config.toml
head_dim = 32
d_mlp = 256
vocab_size = 640
activation = "swiglu"
norm = "rmsnorm"
norm_eps = 1e-05
positions = "rope"
rope_base = 10000.0
attn_scale = 0.177
tie_embeddings = false
init_std_down = 0.00681
lr_head = 0.00607
warmup_steps = 240
schedule = "wsd"
batch_tokens = [8192, 16384, 32768, 65536]
Each number is 128 + 32 x the weight over the matrix's rms, rounded and kept within 0 to 255. Layers, rows and columns count from 0. Numbers have three digits each.

# layer 8 MLP gate, 256x96, rms 0.133, rows 157-205, columns 0-95
075150102090207142082144145131206141102132113074123123145134108149104095111110110136114170128009111180167157085069142145158092070047091131176190108144127118101137170125138065104118163107193098153074155194153062067126158125139028192115137165055077180159162218136053135132142089098096041138
119122085129155091117229141161118137156177083115120101138099136175137100106138169120080131100117082129086109095134095120143128161092157092148043119159156152106155064112076109100106151172150146137178057144062128180095115135126151121121186089161159111142080133172120071119134112084128076152
105119130071109112154150065140148104112133102168141131145085142102153119096149167135123096168112164122191151131137126139155146126124130227174129138172082125188107099124137068128080142110115102146167136204100198154128124113157130209099099137120209128124137104156142085089181066167139201149
130107142123103175060070152161155152111167107112180141136085131086115135145108133159199106154108101091205098153190148117104121184086148114130125143147128141138137128094129188180117106119148123162115118173119128116154064138109156147141106157115118182181047153113153137169117114134124199171
161136131105130128132157134127103136147139128117136106175114137139168155129135117149092174137112128095160125124106110141150130100147117119120170151166135129132102123093127079101116133116138167134116115124053168134152128103121103158116125131139109168154064126073098112126145141093130123119
159200070077165145149141202093117143125140098108049139139171145130141134098136084204129103127079163101141164101117141075086146166138090167125105122188097080110114084107175141134131170130156061112194101157093121131099134093130156138114134108150053127132133170083099131106153065169184079097
147129067144172094134145121106110138198132130139123122129162104140115124152108097168102137097105167146137107125109090131125153128120126127065144123212145123127087192129138129154165116101144126147126052135126149133153094178154093073144138145140129092156188108109106156128154145114156112149
073131147183181176159151121154139162105112148129162178132103130152179095108112105168131100106094144209136132111145089088072155083117158141120124134142105123094166145094072136110101154160105111127168111087076161130157118116157155122115145167171086111141156141154164116087092108114116064128
161204140115097108092233211161072130120129087115182086088136158133134181087092163129147071120000088109117083119099166108104144143147127058117111072095100119075186086030168117137119126086255132142124080161071082149094117131096115147117155105099164090148100161197131096103101120153131104182
113215093178151092127126136124101124102141125145161092084151125216128113116134183108098162176125136139134151132131165176107095169131076116140167132124162205109085137115137178092123052048219137044096085158100122168079155160131054203151116131156133139099169155175104104168119133127146139155
100116069122114101157169138124146068098143129128134128168130128170162130123171068133138073166123136124118190084125093060087157069097107127101167099143102095141121155064132113059121169188124131163163152152146180156161104158081127155163112097178142091116116091095107129217142102145099164126
111110165194112104211142073167151147123083116072133128177059107087130113144144146058119079109119137216135142142112118156128123120136167169117126093128084049124092155122100109116124169137081135075097134140118173109158128157134136128146119098112130151095166125187169109139147147140145159160
114177156111106185133135110132180125149111162113164102161163152069143122073163106158123130138127205124054158149120072182101139116137126164165106099127094118159138149102194145098155163156074095103123050148160121153150127156193157191136186128137114145161108101084125103119106084110123135116
127063153105092115053147181184131111109048055157168148061049093160137122092073159108133091165160153160158004122110166126122060161128122089070107105169157083164163138119049138093156170160153096112118170135129126200137068134158048125089106096096137163161129115178133114150118140209130124184
086120110135143135148119114106077107078135106102064161174102156104139131107132153146157087115102142132064120139141080116098157105092121185147095116139107140162160118094144115153121139171167104111134117155149139130181068145112156135150112125149173134103120140110162099177173166097095121140
117168116231130154101109157112142189115119151130179173145078093171166096127107131091161074112098074126134109096094121118126175155166114150083089176142146097138101103085173108099101176141147176128192122211140187126197123121125120083118094136086154133087127153079129106122177117106126123147
165154113106115093124175150104144135109126092164152110158098138110150109123080163136086119111145136138180161139146139147147112135083141156154086095151096104095145128103129149114139110110109081123096154137132088095097138142153127160086109154116105151136108179124170077139120064140133107117
142091175147164147175118105098120100113130114187068117108094106094129065074109102118148075143110135091170127121133096105139115115148145179101081154195155101096124169130154151133145096142138131090116135159124158103164112187110143093134130089173164156124114093121200122136141122130171091156
151130136120201160128097115093141066114137168119105108202079120173120056150130125143126152188109083066160076127188153123128145142107105070151155139150166096123118125145209154170115086134144148117125112200161103157100189117091130130081120151132134134110086132141133148139163098115085130065
131119142129077117133117100166108117121108087100130160181095157166119069102142133129125130159152093120133130119120161127050118142131135124130124135115186147167151095119138108108056178179130124180160113127112158178120122116138108126136151107120183146166169136153126123128151149102098111131
101126121088131152123080121106165105035097107161159075117073133088132109120144111160168080177125154136146133112102169077077105149122136137118152137184138163161081052163146128098144157122093125107092159167133120095128132175181140143092147114138169086174079151103052102174137169094148141141
109137136135141147158140173136184167157153135111114136107171114118135113062105063127110148157145135125139153089159112102113106101117150119135130125141134153108081125065134105122117101090132120123164145095090103146151098150138164118124137170157149140120133151144125124134176137097130089104
124158143075131089183136101127124114130122100140112102172156175071152130072159099132158139128134099101161122130147078073145145114104106164192119116170116112129191078139185121128121163126157121141151052101130170118111111143119138180134129038166149146197140158099090145134118162130133111118
140177118148070158128132196136078153105170124052146108133140111143143151128142050145104099129119082132146115102086135170072117180135108167148127130167095137149113129111209182121109101091200165162172074150140142186125166105143060181084116137166111155180111162092135159147141172148069165119
138115158203124141136142123188160046225133139069187186147083108169114089091162137165196107193174157120124160086148165117163206085132247134110159127099143127122177216182134170200098127144128154204105151149115083191090190158196117106078125103081152059113158139142106141164085086096059121185
146151168140119152158114112073109152125116198116151099146143155126141145147148088116139141110104120122138137060148153123136108062117120128091137130090161118137101155138137093096094138111127125078167128091086124177117117151154140139130179147135110161142132136156112102094189111071130111120
136182088177176091137134107168118149167118141123139079175199113120146137105126127162097084139119130124129127108158127104095192122207116126150139077079120178130133115120080067114147150121170096110150124129088118160127064174166154156139128094149088140127115126137092092118170103096134118167
162125121141122100073121149098130116122060079138133076160111123130111136097128143113126118061063120146109097126165168120157082156160113157125181180072073151102148162158139103107156158180081129108138135075172094147085129170098109131132191102125120151148151169119120121090076129148133142142
134092106172149095123113147141174174141120087160145084148100142170131107176167143115135189208161129152112096143168144118113101132131108174107157122132086104090132121128140170123107161145167134077116154159124096076134116189094104116144138152123137112116151121171117099171100084093152126161
111051154142172165128126139120130128143179143131120132105147135121137117092136100148112131135113194120098119107152108127143179168094111105108130117132070156152095154135115093118106142166153094115113122109108123163149120113142125143129161138129148093140113112115118117074120136099129101133
141149077086144158150091087118127123124093086135104136100129088126158080107124103107154129151125139153156119140093096093136179161178200124170180176160087053182136115152113150091124177178158186122117111110143169109194153154106099125136111114135092147157190128099074110113130152105069101111
137101142143153161082148110169113135101072161104177126052193066110095118076140109140185110133113076203112077129108086143074140129125167080128121095060057119150127141107154134139137133081175159072166137102141119173116111165151156124104140114109118159072115149134093132124115120077135124120
143097189072147143088153119118126139156143135089196111168084128157134122159170154116132079141112120135144138071162172140089121090159134116086117140122177115150105162144126115160089202147107129143121152141067127076187138202168127105095103167130122106094157111145110122110137096153137125155
115152168160131059167145123119163109137122123119093089143136112156080130187142149137123132110094122129135114044171149123183103129158083095103107146122065108132133110129162130094083130134130123077131096176132140131058182152099139160138095148185146098125145136171142116194092067132180082163
140164096134126124134085120080160097108154073156146184097116183096104116079160147148125117230088178137133178152151106100156176121121120175175146109122202125130142134115098127144117183103132144128145091189098110146084125161159126150169156102147101126128134151107096104128118089106110085142
140129111185143174093179099124082090117112109172055095140117153097106124085164133149179145140121081186113112138110095104122138115098134155179142123126134154177201135157163096129128114065171109107127162075140101144066100102097057222184132116157126169101115153125165154173089119172056060122
131089167071105082171126116138083124157160143106162127108103190105068113156140175126127092131085105107170121099099122106117111163122185159145147122154172156033166151136119186143149166086106206203199091145155132154154118125126117112189219146071161152138199218178122160112206177147100135177
120145158140151113072124094114188132082086160151152145133083141146142139189165126098060124135135079088130193156138173137061147082144129179115076099162182094157135113140077144064141144166108130145209162134104126125159105066142115171182144096157092198116139101184110117138166185099117143163
096122090119182098108204096179155057088194150165149087126139088098167101170120151137158183098090121135128113098075175158124107170122179138152120074123119000119129095086128152162127107139149125117147131163179136092085146127096049192127143155061121049141090252213133144142126125068163073081
123154123166138135145142163155099139160096143094194083132109104139119112108178142149136154160121102133141116127119142106113123107123087165096158186147099122159162116115119129109134145137109132108135089134176110133092142085131091107140117145139124097149107128133147134155097110158118125126
140156144171083092132171093126121082108144110105132166123102134152140157128127124128104054134091109150115179091106128190142139107147073120064169075144133084080117180106078157057142160169092126177109071166128175183122126120074096138154101099197166133129094069165114118120134166134161142148
136110089078069090146109163189127126146146105145128086157094063194106126101152147147186102138061166148171093104150122147129041144164121103119081133121191111111156115079078198136077090150163100128180138132136173106115080184137091114132072164114094116164122076172167153108127181117109128052
099132141172111179152140131119148135105114103066131199126154120114114123165133136147137156138116131141161155145131108163147155120092113121113089102166171137143094162138144095144139101084136162136123100130144123116111159138155138123192151090103152109110157143133128136129101170157114116119
086107169126115102145137081144170082118128160031081161176128081090150106135130096149196098148160101183083115099107117139120154092163134085105149112109184115082102103107185173120087113166032087093117172120151105183078098144132124139120094155158099180102101092149150085143164128068108138100
114095153058136111156159126131108089133050096106069121113115107126154155122126113141160133121133070158156101163141135112104115133154149051150169163080069140124202117137096133096076136120112145131124098126148105160144130108147119089146110139130127100111137131136174081154126098159137085117
124143123173123136182110148137129068094158121089115090158086096098158182126156078172156122184051171164167128083131119096131151169174186093137180128154105075130170123100101166121131073129125089176156107159123125129098169184128029156140119109136104135146162171160123078164076099126093156131
172099189057145149127073152111109084161105068215167121114063117159094130110158146101145109063109133108181098118146062140196121148091144095096172157112111106140159144106076211144144201178126166088142123129170198125123148174146110165092150143130092175173125076093193148115106129108134149145
188119112085133076078197161146137115163106104114150131177120135183144164098127148111170142163092111160093077090118111094098159128113139127135125148126112130110109127117116136075152167148126111146112127181169171220102125122179099151103123129168105125159162122128131074092112127108135145116
157141099131143095041157161150115150146131136128163149127112156158139127145151102130155111129099105117148113133119141154123113130104153130112135167092129177141167154125119171082124153132137124119077133141184085133141110044095112110132130092114122100153124149122169127142102109180162184146
# layer 8 MLP up, 256x96, rms 0.126, rows 157-204, columns 0-95
186140147190029071205159094171084132142140181191153153110124131120189195146144110106151115149226107121086154125168106120115190146181147141076102127166151107175102124102143189088108070104046152086149089072117170167130097107143242098153095108216181107096111050089227104143154139118174204120
094067207151124174200157142165074074103140131172162131080179133116133168114068095100198171193145098139137115153136128121164125118116120160159089096134143161162134144107157147123138150167162132091104223084191136135155057133143138132076124110101167115154143107184172152132090096168188096079
179155072131178074180139153160165205224131083147107112079147125157136127152101146085125127170138098184165136129181132106161131098098103209088125117134123156153022131145150124123083138120190112109191118120124161108097119119151140094115146159155132132179081133120188139109151084111081161108
193169163067153135092104151107096164180174150130141092100143124128131089139081058095122094111093082136108121142122110073148109204124109121143098178068148159103141159128094122183155121151102126133069124110150099081089078209146107127089096122171140121156065117172106160152150138099101135103
109110125127128108134128134155108102151102161114127095116140153162154147125198132144124118106123141198139128135109135097081133132150133151102114103136152094153123126110089052120118175068144121123149164088089116124105109144149154126143154146123131099146112128165107096119115110117132108102
094130138138145140102145100152126138135164115105104114095120109140104190173127185132064150207093107056135192073143140116100152145091051163054181117147178146161129152124080080151083181119164151154105101103073135144158105123042094082149104187139134159175200099108154128150127187119197105144
149099082112139131130137176091109117166095154127081107087095092135173124163167120119127184112169114159206114088109162183159120143129174110141109146148157101125104096121084134132125136136109155118118151134132157126136107122123102118107101128132105136114122104137163162104123110092148085170
123203132114106112171139077185115103108064162127159167119116148147127138136171111090104138049115140182109120170138040117089090111101114152120113114079096082104140137155100087149128138110175123101132143123125143147162158130135141100105191132103133068124126135125181122128078159146124182118
117045099164195133168083103149228079141139170153061128079161099138155155126137058115147174120166191104110151152169109064156165125030116180182125161105122173167120107207053084148096185122086118101158128128127116128120124121140100091157119164189136111109119148147153102137054150029155075104
062146135176078124095112089158162179146088085147022200158061051073102093106133108117241118166087107144123127124113137133113160103115172179146131067130101143125159139110116139102162158189070123175132129102133114160124154104129158128191091123174155126082156127068176105142111105104115142093
141147055153129119128172127117134072097163170128093126039145121158139133166122111085156129100145155144144144144102105144146147115085105177136218105143126141086139190111165211125101146111164105121170113160173144182089186112075065182165111116162082100127160127154111110154134164173105147137
141083072091094095112137155162126167148145090143090087081169125151125172128102143129116154112077076113134158129141150168146108131147067124122118082111103130167127122131125087116158158128082169170145053097164172140105102138116099155091164109086122119160129057108180081089104179193090118093
126142152155069166122095100149145123204125124116130158119081089160122088091093137114149067137097095094092159098151109100126106136131166116067156148140118138111115096119119130152138168105047174222156166133131119138126171126160163142114112164135143094106155139155177140174156095149104101116
174087087146137053092116137093089173125033135074121111142087177203071080096132190116162144132157166104128100155147112140156095239145154133122044118120135140082118115103070138190157138141116122095139181228127176104143127118205156065121100091069082140042136094167146124144149092145080159071
147101112141156133143167138129132157164150104110024165118182138080127147111128167167164177128120122132094151143151141151176149154131112135144113142112118146127155128148121130115173116116125117176168120120091183111114134182075130095136091085130124147128146158091147114139175116104134094167
167150105070106090166114179138099154168111084088130124140184150132054119138145180112100137167093116080155153121114166156111108119141122098123171119136095183124168077089121115067122110162110119187181115191145109142052154104157089116158131131146136094119093095114112108150155177216076127103
143138114139126153102179151139118151111129163172113183127144119102104077148153099112120201162145112125081091134091143127112121089061133102098156135130181129171085185124105149114108115142125128140135114135143159139105106127101096123137112129152092150119095104088125132149101137112137106184
142086147127108184096090174182150130151140211140079124146144118121132155080129063131164126157134082085115112120150133096097092074113114063090137149091145073110130097074123154207111134191137112129101122144138132109112107098094129152136134123098115082121108125122147134122091133125079152183
128105116037113093145122144084123139111172118121119124128110141125137141139129175202191198135158118127128115116130072112146123182179076142179089130125116132086157091140154170109131090147162106111087115173126055095126114121128141111104132138084177053134176109093119126140147143133124162135
132137177110106142126112093118107139113142120132162160136083102124102138159100156132128075159157102181096093120059176115069151119150144081144127112122166120143108095124127085114132179145093124133139125084132107166186129132114112116130141165132147127135087134137110131142106112098096113208
109147169104103143126120127084067138107134125114135094156128180051131113164128095090161095146062143133084181115089127117161138176083083169120113101125136096124148164099171132195081116154112148165058216079128117145112071120137188113123158129091172096148108104158157103209136181136086138087
107105139131121152143125136129147135158134102112153078115115135134139142098140094153101137179114125138099104135091123132133124104162125155107124110108081145143120096108096153084115131183157181130132147134124177106096139145150103131095144158139141087155120086136163100087163124095127107089
113135110066164169118082143081151101104137113152138087110148128112111135126082173134144167139063140121131155168100157139074186126088125134158110081132166134131099145106131165109184135164140114117055112114091141157190115147122147114198147139137157143098158129129104110091155115075179084087
128142128105124098166116083171168035049117138174114154147122132142094123183094194158152147154128095132148059102119216100079093167090152115129100128104186137156093163110090138111158128106114067148072201144087117173142162087119085194134201119175124110125176080206147135194146133104069150061
145205120110126159138122087101205118171089188194145127120164082097157132127125178116158169169149147101082195172225124145149213090063149153150242116166122131102171120114182147140152143139118161156041161096084129123102126148131109197132089093128107191178180168116109105170067058116101143122
146148120100165102164123085097091145134098159145112081149100114138155154126144111140094126151160117119165140131126149132102133140152102145165150136105129134134141122114118087102124182118131137114139157124103108109138085153184087121161128164142146090129161152086096097177139061099139101149
106134120175098126147118156103116108114120080118118112097146143144132102158150176086150126137104135091104146186127168170180137161104144104118130194144160117126117079166080169129106134128107187080155151124149152155135152110096091145165099123074126134114165153131156139080068145138149092121
141105122143074137102125122072112135135117151166140049150103139139123132109099177084144072079095137122124125129123144125161093124158088174147175144102104152125100197173172142053139141181129100142056140129176084111141131154128121100154160110107125165151149151137098121139107114157141145122
120132149099072129177113103088091176147123102063180160159106128176164088137114103113114118139099071137063176166117079104081142180121144173117110128155101154190101125192146161099127147129102134144118125156096113146164129110136126138124087112146112118137101106159129107117135095137151170158
121120087124143168151116102139106101117123144123120143075128166139131129076108113106115138170142140148127082095136142112166102166119154112081141092085166127144150147138116115137071117118167138127162121132104127139141121154162140149146153101138133131151111100116119100139117123094120132123
129190174123138104096085147170113128127199167107187099133112151120085150073138154131122113147087154104126111181174166142118123150148094139071090084121129146120096150139087087124165057133132107131158163106117200175115154136152132135109099090163143128179094115163151112142090152154099173117
127123169109106139065080145165164103130137188157159120072107112136102125100102047119115119148109124180148096103108139124118127186096113067074102140090051175155117131101060157107131169133127101113114123108113088177109146159146144165062157168169134142075138125138069088108078146115162129163
122064160121081117113108105154158142147136190117158141127070106059119125057147130132157126111116161151143110159112118094132083131145140123115134150116110159133118169153104117139150178135148100101071153135150180092146139109074109086139082162191130121099153134171161115162106196110105123126
079140128150100126120079087147152166153115108114182115113104183155141145159155148124104099092098164160120128134172109106118087138165139135072128132086122175105153133160093179083093100158098110079161171159104171112141164149122145075042083141187083095153104116143155158117101118102174112116
106179088135173038115150179141097178126131127091109139160184150118135142164144135131121109129135106118145134089085118124115138139155135159108139160084098129143078100095140144093071160119116087112149113113145122130131128142167158105139128111182188155130147138130142132137187171092149169146
142159163130134111160110232138151102143130099191134089189149136157052090081143089141054139124239067089156190113163120091152087136150174169164108115174165108115099139130169089104098122122121190138170116133136086162077141158157138121092137147153118188130162134093133114146084129123150122113
145141120083129149164076124072172149128045114170153147019121154058097102082087141100088158097138155121071098126105128108094097128152116200099095090154073023037147147147080120157146145089064142119168146183137119104192145158181107062098116080137075121136126162074142135104149126091077188079
149164099155193083080162091120160131087103108124150063160105122150127096140161099139136082160093102093153143137152160127077185096148099174162115168181091109136154095123084124097087191156098154155176085161081106138126098089148106216161182062186051169153160123133104121125119128115139137183
080131125079171137083150066172150077143211087126174133163159091158150067139126158142106168139089136096138124102136160130150072147087145162156109043127071015087135151150125171186094125149159153081160176099176149061081118123053083159133153157054158089127092191192142162071126120076164054100
136154121104157162167138125077107113163155122167102124126159134097157163117080118141119166092114147116124101139151114097177125140134135100160132125160106103119112151165107146104094114144153148154110119133111144117092102082162144139121134116134133109126151121091092110109119138127121104139
157138125175120116119118136123124110172126091170138125135121139128128173128131102098139137135151080102094151131155127112186084060178113112103195115202092092057111191153093179088133117114144137173139143108124165183120153201100141146131056089182119078096103057089097119097143166108112142128
094167106177144195140069149114141068089184165188117212139172137088170095159149082101150089173103116134115130099089112104149110098168154147188102173187165144117155116126132073117127089146129101126171157054117090123130131104166177141196126130129141116091095188106126152168172093105123108116
126121135139185126117133093134133137142137136116065142121136093139110098136123068144099161149197071108176140135118092111134115135142122117129152132121113181131139126107177178155126102152116145130105149072082104136138140123146144148085135119131167124071140107150116131147166120146064141122
169129160095074147130127086119209142096117172087092124152095078127134150151110101142180072125104187092117202077119072096142173129155113120069119145149101198173075176127164148155159166171130141129080138152079155102155116123194133132114090162165115137103131111108099133160135089066111164158
153113128104144105176165175131109155144150155177076152146105117122171159162173163161128118139103087129076137140126158081070142161157118097155104127176154120115116107072111128135097138127103161201132145139176095111082121120136098138134145148122166100120073118066090162133087157133112117108
125099101132199149085127119144156141162094099124166126108157141142100033123120143095150114082139117095150078142105132158083118133113110146084092146091131117073149123119187059149081196146120167053114089120134095147158080139120200112115139122143171099130112108075112111098178140106125106112
082219122042128160169141157084176173143132123149117116151068150085123181110131139188108177132077139117158131142147106089099140142136088123094131136150151103161075117088126044066141139139153169140181093093125126089171079130092113134156134110191155148153153185152171122032119158141161118139
156126131123111101134079172113074143097123138121117151100150122145135153080166156118118159083138138154118075117151123106109110092125135178112125075149152075126110126141125136101118125141152087075187176104184208157129146134139122148112137092169115129106112124104144108108113118075146163094
# layer 8 MLP down (transposed), 256x96, rms 0.123, rows 157-204, columns 0-95
255105132135126100183113116160125124170127129160165098164124139113164153176255146095146122126143110078161115157152111164130130130142120111116133158106082113116132111124139169118128137124103130060146083104100161144136080119114182118133099127221140093124121135126124080112132128161134143152
129057152123136135178102096119166130174152138126168134108174158142088108120113054158107036114121162109175108086061119061126185152122133124149104150110171139106108110121184133178111169122070109066049112119150123061151108132111103147133178151115092100172145143135149152152122121081187128103
011127090177117183115161166091089141143086116095130159091058123080094163098094123098112119123159154118183129173184116071170087082144090124102137091167097118104135111111121132149122154094163111093092145167095081123075139137099059074164083145156102149126126104113117097101093144142170212136
136157110064117136133162142105120116138166181102138106143149076141100108098180078140095107148140183106140100150114127124097098178116121223159077108119146105156137116138134096139180118036151095129119153156163171131092132111100121142179104133225118110095134116117211144168126087138161148126
114142152119092165137093101138117136116144132130102131106127103166085140120133147163117100074143119146141101122154118121135106085135170157158110140103136103130128117142107155113124143156110113152171087139149111151089099114102167124157140105158114083146108119156143127156135137044135105124
127101094033100121191142128124056152148210096131138190131101152153164129192094131138133042166121083161104069059121114115118175169126097144153137159132114131164083100188080141088158104158141123050158100122148107191118102148188188088167072165111099105124089152125137172147174128151108150113
193121117161106138115063096111121118136137136170111107160173108129136116128154142080167120170174128141152133111149100193108103136124126160158100109134126170141165112090137126068134098153152117075135136157119136110088118132087163173124110138130150123135149155145103136114149141107128118099
101108095112092113117110121101118118126111149112135117095113077147182129158133128125145219183109120129130108127173097169140127155140098109173156110177181161079103127127133158137097070123108140102150121146099161144193142093097108071091142160058128157168110094115100141096094123172190187121
149109139193142162140137172128143091126162121125108168149229176097133085151204108100175121164217150143177103030138126098136150149095034111164161151083105133192177134151088115163162091080066114115075051134129127114132128164169085087169089158173102104143145189148167126168179046132160099187
117133177136111121128118160109037109176186176113113150136133081058170145093179103101179100149096133117092135143150153071095098085137157193094143119111170144068177035125187142070039105098060104179114122142179102140178118186143180157116100127152059120111069112120135123101114160106115161118
056086134116149109053185132121145119170121153078138140132166079144160093111181139102084092123170178158120154137159130119117164086116087083134133096181150081063081128142164179113118114117141142152062116159109169151107150127121195123165129178198082102086135096148158156157148083168101172149
085116181181172175122147121162177086086093104118134109191094138123133077121047146118107135108143131111149166149163188093127060138110159133129088136124131068137049182129081160123182142114100120113114142218082142140157105112136117114148147136120087127086174150100133158130062158127126103149
040131103161224116094114077099134090134124119154095131104160142084118220132109173147125126102121100131176147148157121121111086160141137111114126121069103123123137170156185102100199155105199113117190084106158169068089139127151145088093137143092121056140182086112132152139146112108148138151
142077211125148092191136128230126150131089137116102215163077138184125117116074104119152159125099203156096117166159109174147130061105074158142176152106123167125068166138082095157088114125107112052129096147153143162136070143200061134100128098106090109119241155070125179122152128131055133150
071121187157118101144129121143148085113180171117114109112112111131132109085123197062114097120155089116163115165138137131152172142084156137109165110170138141113156159202111132159123171138127106095116119127117110163097135087092132105162093140142063116127108079158123148105072124117132121130
059125095152126079148158181121207144043092107145102099129080079133082141110107103148147099175081131125141121122094171133148151148168128118068173180192180150106098065119138141151138148137179133147156134195113149154152171176085169118185105173120101120114074123109141081113148150126114109133
122130126055129123155094113153127120144140123081136138134137151205151121137081125147213167132147112185129121141095097122128134146126088118128090164129136093118138111128132145141097066096108136112135104115118114191113100094130114083176122102126075106121113136152157151135110153156137150171
143120140073140096107106089150148114095143106157124097162123146172101141125169079117137190086122139105169146139131149155136109164139201136166080131149088118135098142116143123076092170172193171098129127124142124114097159154119099133165114109170202121091140193107117155177142183101160161130
165152082203160149149121163127122078132177184157098148099113082110134152151109145152111187075107097115143077100183145192133127079187121146169136092118119130113084110168164162096121124074097157156109116202153128126120095116130106132104112079127098142150177148169120225111160127091161154075
150124135132156141142154118119178166107064092133123109111178101132149167140125203107125153141107095157094146112074125187121141165101124176161159148076075137099141145116137134119161074165148113166127122122116133121071110121115086159113159118093123114126090130120105121148115131158119133097
156132103098111156061085159100117083147098123111136091220151157128123134105127119129110098127130071094182141120119129151117165162125111180161093112083103101126146150093108097108135064104114141086147175165167168068120097168151101140120097158074176093072139031185140156128085113179145142143
146160119131144144135106133134129161127146123120141148148150146157165136128123133058083089088172120131161130103126107112097138092149144139137114151129131144155177182094143121140141154130122174135137058157148109107168093105126155103106104105101128147110112190132119153157181139122128097136
125141148111148094140106168195120112125126119120179158086128144121127080146142135130131116118118080143109090121183180158105124155107095147142084128151110136110138103080133132176127093150142149067097079184107082171184160167191155184125169131126166127097121112098098158089147133128167045144
123136105095156110173140092189140120162098146070138136145171137094063089148173136134101111096154108155108128058183160092190097130096169137188061132132184116070188121158144150069157101100103103109118121119096047141048069120123141123087149212201136109117131110116195224131129111079121181128
048097161142121065068139130166072190093137062153141128119198178108143195191101171132132168130112103088045129151134122134151097119191143090102142052082131121083064120171125145085194164091114086216095154116125198144107141107099157111063155157133084115209109163143104051114103121091142187149
096135160142150166108110133123131158161132073170130189116096124102105106130121123145136130089097168122166144106160115129152135100070088099093099104121140104167146104106139139153133179171124154107132089154149154157143111104105238117094123112099117115146091118110102120113139137127121107106
192091132140172113133163134144161052112123164091130067141154122167114122144197116130154094139110173173164130141099103154115115138151113126173080164135147157082147154119161112096094079105140203117106164177096113135119110147132126138159113154125143102157154096141117128127140132167137149152
000143154113119121103124125131130123150167126171113142102096133173136109109018132135140118131160155170151156116145125131142156119138156112128109172166125098199081112114129142130176154124162106116131142136121136116138109132125148150149123120148098096103100152082130163159118101090148123110
154144135142091104133123163105075131176074104070142164142133155142176059092138162059115069134129076136108147098138134150153142165108120133175121141178154147143080119118143120141124106089109096145122124130124106146111105055115122165111137097154122140077141094143131080125138114126149136094
129167153150140117171154129132141150158109125094124122152142140109140100169117165152112092131133150107140139160109119154110179126135161161164115142152177121132107094120136144139129144146134136120118116127143150102138118115138179106140110139106125157107134153153150098126144092110157191117
085116134099117109133158134160134126105088111183161103207095140158093145127154133138183100154087139158116123143083158144119148114167109175110148150116188145107113105104133106123127110125147129114140103132140166101097100179127108154094123140201090096191185118142182137149035144139101131166
177108156136150125216085131135096172157104139147101167089181066103139161088096073125125103115150193106101111105134119106059134131183090121141165078153139141119138124132112121184096155121102142148149159102197152115147134134133148103072117057194182120113137212114088119167132105087150173151
173113164106109124162150144147147130122176107148171072114134129157140100117176113101128111185134157100127152120075130126095174131149151160154105148094190138126076116136123119173041100135127164118163102133144104151058076102116086113154138083134142143138138142134147110125215062145163110140
114142152139148132080126135135114182155115131115098081070074167156100153162100142112092098165153086120113104116090156062125178157170163184186124155102077137116123134153097121159167125069142119121150224149107064086098121121147118154140138072109136148123116103124200127103148092151149140094
248141079153153142132139143142128064185121147158153132114083128114120120123189157133097096123106135148149131158179122105122145150089104129147097124091096146152101134122069143102178169165129180097162122160093152162159141131198088154183142125129092111120116100094143143113118160161147165131
122107127069047095106157095122120129109126112105131120143111104165133105154115126129123144107051153098099127174108128106058129102115063098143064097142114054125059191161154130195143188113079103089130143156141248130189082108107122055100131104152112113145116139112137100181185136124153137150
156105141141088212136058166113106043030155169132144141128110082144193114089123088113091163091159164113166147132127074147120092173094043111086182115092071076125131115088120167142092122102131096191095162194136067155168153123171070113129045117193159101111133096104102182132076083077104155121
134152149169107106158106143121171165131091186156115151099096161117136109203184152116085116148146115197057161183127154183133129136130138163117094142088152134157149116117100109100165133185171113127180171133105141083119135095147231146155166128089098187115152117176055185140157154093135127107
000133138137112153170131132149145126120110095132116115146096131098128094121000140151116159092168105176106132097150155100114107140153173132122126078096120123174142118102100141120128135152112183163182168147127164128111145133134109165135095143115136150121098192123147196100118094131160116128
136164122128114144144102091115132134111114146137114130154115146122085129101118143123140118115112160099148139153134101087132129133183133094117083126151087139165152152139086147131136149138180171113159134137139119134119074112131112135116084132126179120145115188118151102102136136123126105134
012157146128161156068146131121128121199108156111129062094141134134097105142086116131089211163170127183124126116199153015099102109100090143127085112147146097181117133154127172127150110138163153144094141168141142137133111085113154142126123177166125110120128115164140171178164126109094105138
094185079114124179151080195138127191126126158089161144178166143146088155153089079124173152098114122131127106126110092067141080120135157130179156109154133173160172091166179069071149146086101125180126117101121100198092151167088153143179110137074174114107095188107186132127133126164115075182
113120136107134088154097112113095134193170097125155104118092155051142145130097157141123051151127145153149111170114136117122126108126109120099086104122162137150163095129079158093146119166150100097128116142120153109138129125136150148159133166128078133108126144129156123148109168124175131151
186120123162124095125110118141113147127098186189142156106145156120128122097229158141142154123120144122150116121184149150101157180110087054164099104133098134085187156087108179116085126118201126153140056129226154087158103096145130086070110118097171141133190152127122124160160186176135151152
153127097103150085174170134143115069086104153136139070118144116099122134117187132115115147106173142171098145155092155103155136137156122107116142140158140126113127122116088145145161145083137161153125136125110108184054097115087095150118150128214148145137152127116144146073168136125082065172
160139134123156133105153145084131110120125124073104081195136097112122142113160080190193082155085086170137112160154151103081120154163145125178136153078122100114125146100167124167077109161148137133157121195121097134107145198117046198137091149114112107112128135111108059175156145101145159170
106061136137116135129120139132144055171181138061223070088141134077100109150147117181169116137112065118159126145172133147149124146186167123081118155029167131119099157051150159097093108107130127155122101139139092051137100106148128118108101134191120102177148119140148089118026131170140077151
080088104153069119167098157166116118133143141099152137106123144088115143118127135171129113136144146115157104156126152149161099071150092156160052071143138151141144163097131153174124111188118159120163161138138152076142123122090189134155121135073090151155160094132160151104070137128134176151